From a checkpoint of a small transformer trained on Wikipedia: MLP 1024 SwiGLU.
Each number is 50 + 10 x the weight over the matrix's rms, rounded and kept within 0 to 99. Layers, rows and columns count from 0.

# layer 2 MLP down, 256x1024, rms 0.0758, rows 22-72, columns 704-767
50 47 37 30 31 54 48 64 57 47 62 56 46 31 64 71 58 56 63 63 49 48 53 55 40 47 53 45 60 58 51 67 46 54 42 70 50 25 55 50 23 34 55 36 41 53 54 45 48 41 43 47 55 54 58 41 42 51 42 62 48 62 46 49
49 56 45 43 56 48 35 45 62 54 50 51 70 39 26 31 58 49 36 46 45 45 45 42 63 31 66 52 43 55 64 55 54 48 72 36 63 58 45 47 36 49 65 53 45 29 63 57 64 52 44 52 47 64 37 77 54 55 54 42 52 52 77 49
51 67 45 64 37 59 58 53 57 38 44 51 59 62 40 59 59 45 74 50 56 50 62 47 63 37 34 55 31 62 59 44 38 56 45 50 64 42 57 49 58 44 45 54 43 69 46 49 43 56 52 42 56 70 36 49 55 53 58 53 49 40 48 62
61 43 49 55 61 55 47 72 42 42 35 50 43 47 42 48 56 46 53 65 43 47 58 30 49 59 44 37 51 54 49 62 43 48 41 43 46 46 62 41 47 49 55 43 47 47 62 57 60 45 61 51 49 67 56 51 51 36 60 44 40 44 61 44
61 51 41 43 50 55 62 55 44 36 45 37 55 55 48 52 49 34 65 66 44 46 40 44 32 40 46 58 52 56 35 42 57 46 60 31 51 50 49 50 65 55 63 46 58 51 43 36 42 49 48 60 56 46 40 44 58 34 51 35 47 41 54 48
46 43 58 49 24 52 60 47 33 57 32 43 53 64 49 51 56 43 49 51 28 53 50 43 74 41 47 41 51 61 62 52 35 40 51 40 50 66 46 42 50 32 57 42 40 54 51 46 59 61 65 61 55 46 45 64 62 38 39 47 58 65 57 25
59 39 37 67 59 52 39 24 43 44 41 45 76 41 44 39 35 36 66 36 43 43 45 39 56 47 54 55 61 71 59 43 41 51 48 44 44 46 46 60 38 46 52 50 53 40 47 57 53 40 45 35 56 34 54 48 50 31 58 36 55 48 46 46
48 59 36 59 43 57 43 44 51 56 46 46 61 48 36 56 42 28 51 52 52 54 35 40 28 60 40 46 31 51 68 60 52 36 68 66 42 37 65 33 35 34 30 56 50 55 57 48 53 31 50 56 35 20 43 48 50 52 47 42 51 51 31 54
51 57 36 40 52 55 35 59 49 58 61 38 64 66 56 46 46 58 53 70 40 42 53 58 44 47 39 49 52 58 50 39 46 42 59 47 51 32 55 60 50 39 53 50 60 46 55 63 43 48 39 40 56 44 55 51 61 48 41 52 60 47 54 64
60 62 49 56 30 37 59 45 55 53 69 52 65 34 41 50 53 53 49 60 52 42 50 66 47 41 66 60 46 50 62 62 46 53 48 42 24 37 39 54 31 54 59 75 62 36 61 46 52 64 46 64 47 45 54 48 36 40 64 56 52 48 41 58
46 59 75 41 47 55 51 59 40 47 47 57 45 50 50 60 48 45 43 45 50 14 52 44 46 59 37 42 42 44 48 56 45 43 45 47 52 56 69 38 59 61 48 47 34 48 46 73 50 38 70 51 50 57 54 41 59 43 52 54 51 55 47 74
44 44 58 53 40 45 34 54 50 46 40 58 28 54 48 58 63 42 29 58 41 68 58 38 26 38 45 71 45 60 76 49 51 58 37 51 44 58 64 30 60 62 51 51 54 64 53 50 52 28 35 42 54 20 49 47 40 54 56 49 56 71 50 40
45 53 58 52 47 43 47 49 49 36 24 44 58 47 43 61 33 32 61 51 53 53 36 57 54 58 56 64 58 62 54 43 71 55 62 52 56 43 47 49 27 56 41 52 75 46 44 38 58 49 51 45 49 48 52 36 51 43 41 48 44 66 57 55
52 58 58 46 57 44 51 48 65 36 54 42 54 47 38 59 37 56 32 31 63 45 57 47 39 60 51 60 57 52 56 49 71 38 52 42 60 67 48 66 38 46 50 59 54 68 45 33 39 46 68 62 51 30 41 55 40 50 57 45 50 48 63 52
52 62 50 49 34 46 57 45 65 46 42 58 45 41 53 66 40 48 50 54 63 53 50 47 49 52 50 40 48 52 50 49 55 49 41 59 53 43 27 54 58 43 55 67 42 48 53 37 47 57 47 44 38 48 50 42 48 56 51 59 49 38 64 30
39 48 54 35 60 51 56 55 60 40 66 61 53 46 45 66 39 52 50 25 54 45 51 71 43 63 50 37 46 37 27 50 50 54 52 42 35 47 55 57 59 48 59 48 49 55 39 51 41 62 48 62 69 40 71 45 42 49 48 39 57 52 50 42
70 44 45 34 41 62 42 53 48 53 50 64 46 48 55 45 47 25 60 63 50 53 41 59 50 47 49 40 55 60 48 54 53 64 34 54 58 42 61 46 46 50 50 54 58 63 48 65 44 50 46 37 54 42 24 45 32 49 32 54 44 42 47 54
24 51 58 48 43 50 41 61 28 62 52 45 46 44 49 47 60 47 57 43 56 69 50 63 74 41 44 36 55 65 52 56 67 56 47 44 53 46 45 44 38 45 42 52 58 58 62 70 54 60 59 53 37 41 49 49 56 49 45 30 35 67 48 52
41 62 58 40 61 44 41 29 45 30 62 41 51 30 67 49 52 56 57 50 46 56 48 65 51 46 52 51 48 41 57 53 38 44 55 53 62 52 53 51 31 54 62 42 47 53 48 51 29 46 41 42 60 41 59 42 45 55 31 61 61 46 44 64
36 58 37 64 48 62 51 44 46 63 47 57 21 40 33 41 38 33 61 63 58 28 43 57 56 55 59 50 57 42 68 51 39 63 29 65 53 44 58 52 45 60 42 61 39 54 49 57 47 44 32 31 56 46 52 40 54 46 54 47 23 52 51 56
46 50 70 69 55 61 39 55 45 70 45 55 51 53 54 29 29 52 59 52 47 54 59 44 51 39 52 48 47 39 45 42 56 42 54 36 48 54 54 50 49 49 40 51 56 36 46 55 54 60 43 33 54 45 58 48 51 45 37 36 33 43 42 56
24 37 77 39 53 43 48 53 58 55 52 41 48 59 45 60 54 42 32 47 63 69 59 73 45 65 50 42 30 48 42 28 62 56 49 39 44 42 46 42 40 64 56 63 62 54 55 37 56 45 56 36 52 65 50 54 40 56 45 59 50 62 37 51
49 60 39 48 36 42 69 41 56 36 34 44 66 30 44 37 43 51 55 60 51 41 44 54 58 34 44 58 62 36 57 64 50 54 46 62 48 63 58 54 59 57 39 74 42 47 46 48 41 47 45 49 54 35 56 53 65 44 50 58 37 61 55 39
52 47 79 63 52 68 45 51 58 46 62 51 45 30 52 37 63 52 55 56 43 45 42 49 38 64 68 57 50 48 59 51 70 36 51 37 45 43 34 68 50 54 44 52 41 56 55 41 60 35 48 61 35 70 46 30 35 64 46 38 56 57 56 45
60 54 40 49 49 56 47 40 60 33 51 43 31 54 52 47 48 48 45 52 55 68 61 62 47 60 34 44 44 49 60 49 28 52 45 46 42 46 43 44 46 43 50 53 46 54 50 55 56 39 33 58 49 35 52 71 35 66 35 71 50 36 32 38
47 50 53 68 59 39 29 59 39 52 50 52 41 33 46 50 56 52 41 48 55 46 59 50 48 68 52 34 55 45 49 56 54 54 67 49 63 45 40 50 47 58 35 56 43 71 45 44 55 46 40 58 44 51 49 52 49 54 44 45 52 67 74 58
60 45 37 59 55 53 65 59 55 59 43 30 56 48 62 28 53 47 45 52 53 46 45 39 46 43 40 28 48 45 49 55 60 41 54 63 47 39 40 49 34 55 47 53 44 51 62 54 65 37 58 36 40 55 44 44 49 35 56 53 55 54 69 55
68 72 64 55 50 51 45 41 61 57 54 52 59 50 57 52 37 37 39 38 52 13 40 45 43 73 46 42 41 55 56 41 44 61 50 58 45 45 42 46 58 67 51 54 40 65 56 55 45 59 41 32 58 55 62 60 49 40 43 55 54 27 29 63
36 29 51 37 40 25 55 56 47 51 42 50 70 49 54 60 20 57 55 43 48 69 54 60 40 40 45 60 53 52 36 49 41 36 55 65 45 53 72 81 48 52 44 38 42 35 58 45 52 52 49 43 52 45 28 54 32 66 51 58 43 51 55 65
40 58 28 53 66 33 57 56 55 46 53 48 49 51 80 53 47 63 59 52 50 65 59 57 42 69 57 50 41 50 62 27 45 65 45 65 40 49 55 40 58 52 27 55 36 53 61 48 49 69 51 29 46 46 52 50 36 34 45 48 36 53 45 35
49 40 71 26 41 44 42 57 29 40 56 41 47 52 52 53 54 29 57 48 44 59 54 49 33 59 50 46 53 65 61 71 28 53 50 63 67 62 51 39 47 38 49 44 23 38 58 52 51 61 46 39 34 75 47 65 70 51 47 75 52 61 38 63
61 50 41 53 55 58 64 42 79 56 61 31 49 51 55 54 59 50 48 48 42 46 55 63 51 45 42 63 38 31 70 62 51 46 58 30 27 30 41 36 42 66 49 50 55 50 50 41 52 47 56 39 32 51 60 44 49 54 60 62 27 44 50 53
61 55 40 44 63 48 39 54 50 56 47 40 54 60 44 51 54 47 59 61 48 55 52 45 46 52 60 68 60 65 44 45 46 62 52 65 61 56 44 48 69 59 51 58 35 50 31 43 50 64 41 50 55 47 58 60 62 36 54 32 54 71 48 37
36 40 42 71 49 40 38 49 61 42 54 37 39 42 51 52 47 43 68 61 37 59 51 47 71 79 51 45 32 41 52 58 55 44 47 38 48 55 50 47 52 30 48 56 51 57 23 37 44 58 57 46 55 35 57 45 43 57 45 62 54 39 50 37
45 46 35 72 42 46 69 40 47 57 39 40 46 42 46 44 49 42 50 52 47 42 54 42 36 56 47 47 53 46 51 65 46 31 40 60 56 54 52 40 52 43 49 33 66 51 49 55 53 45 60 52 48 37 36 74 37 58 44 46 55 45 50 57
39 42 36 39 48 53 43 38 52 53 54 59 47 42 60 33 56 51 54 63 54 49 41 35 63 63 63 45 50 63 43 63 36 43 50 67 67 41 77 57 62 56 53 65 53 43 54 52 63 57 63 62 55 42 43 51 49 43 42 63 59 39 54 66
68 48 70 54 58 43 41 50 58 48 47 57 33 55 43 42 70 49 44 44 47 54 47 48 40 56 48 54 61 59 48 31 46 59 44 60 19 56 50 64 60 52 40 43 56 56 71 50 65 37 42 60 57 35 57 70 45 49 50 57 49 52 36 47
39 33 43 43 46 45 56 49 50 67 46 41 74 33 50 54 44 64 45 53 38 48 38 53 51 70 48 45 37 51 68 57 42 47 56 49 54 50 43 49 42 59 55 47 58 52 63 55 34 39 54 53 44 51 52 40 44 52 57 61 57 57 35 57
45 44 46 53 53 44 70 41 59 46 41 40 76 41 52 25 50 45 67 50 41 49 36 11 60 36 52 51 51 49 52 40 56 34 42 28 29 58 45 47 46 37 37 45 56 51 56 40 55 52 53 51 56 59 56 39 48 51 46 60 52 53 45 42
31 40 50 72 71 60 44 59 51 53 51 52 36 39 55 54 57 55 61 57 51 48 69 52 41 56 44 53 57 48 47 47 47 59 85 33 53 52 40 51 42 41 44 54 48 58 43 40 47 50 64 47 60 46 55 56 59 54 48 47 36 48 63 46
58 44 41 55 64 54 48 39 49 41 54 52 30 33 41 50 57 51 37 50 35 49 51 45 58 38 36 59 54 62 62 53 50 49 39 58 37 38 35 66 48 54 46 54 50 43 70 53 57 47 44 46 66 52 62 46 56 32 44 51 50 58 40 49
50 49 62 41 46 47 59 54 44 42 53 42 35 39 58 52 36 57 68 52 44 50 64 35 64 75 42 49 49 29 42 62 55 56 61 39 52 63 41 23 42 66 51 51 37 57 35 54 51 50 58 37 42 61 59 67 61 63 36 52 25 38 64 40
39 59 45 50 67 39 41 48 63 48 38 59 53 39 47 30 47 40 58 45 50 49 50 53 63 54 38 51 56 50 55 49 65 56 60 42 57 41 42 52 32 47 57 71 47 54 57 55 63 49 47 51 59 46 40 55 83 47 53 36 47 49 54 50
53 58 50 66 51 50 61 46 30 44 57 60 42 45 42 56 58 34 41 53 45 49 56 41 58 54 28 65 58 53 57 53 43 44 53 48 58 68 56 41 49 43 39 60 66 40 35 44 44 41 48 64 50 45 49 40 39 67 43 36 50 24 65 56
44 41 49 48 60 48 48 54 34 53 44 44 41 40 57 60 47 45 30 63 63 54 53 46 49 65 51 46 55 49 64 51 50 49 39 46 54 54 41 52 54 58 43 40 58 37 58 63 34 65 34 39 59 33 55 45 59 75 50 39 35 45 36 51
44 53 45 30 52 68 31 46 62 44 52 43 49 53 69 65 42 32 35 25 71 42 40 52 58 44 50 41 44 55 47 57 61 42 40 48 43 48 48 50 67 48 47 54 51 45 40 60 62 40 88 70 51 53 40 58 62 44 44 63 40 66 37 53
55 61 49 48 45 60 55 26 43 56 56 43 59 36 48 47 71 40 55 41 56 46 36 49 59 40 53 55 57 43 33 57 57 57 37 42 28 53 30 50 49 55 42 57 53 37 40 46 53 48 51 42 58 65 40 84 43 28 75 45 49 39 50 72
61 52 63 33 50 55 65 58 60 41 53 46 56 50 64 59 48 52 29 44 50 41 44 62 60 41 44 53 49 48 51 56 67 45 43 51 56 46 46 53 59 40 49 68 56 67 49 57 72 33 42 43 52 52 45 75 44 36 58 55 58 45 67 47
31 51 43 52 53 44 59 40 40 67 40 35 33 43 51 49 46 52 45 54 67 21 66 49 49 49 52 43 16 61 55 50 33 62 46 53 46 40 39 54 37 46 38 52 45 54 58 25 44 49 53 43 40 66 38 47 50 57 55 65 60 49 40 47
44 52 37 43 34 39 54 44 55 52 41 50 39 41 36 57 40 35 59 53 43 55 38 66 49 57 66 50 50 68 39 53 34 58 49 62 39 50 40 47 55 43 48 72 50 43 35 54 32 48 55 59 48 48 53 47 52 52 41 44 53 42 45 59
60 70 41 42 49 44 40 44 48 28 62 47 43 51 47 58 40 34 44 52 52 50 48 60 36 36 53 43 52 51 52 57 36 54 53 55 49 44 48 29 68 54 53 45 45 40 51 50 41 61 52 45 49 57 35 58 43 36 49 52 48 48 50 51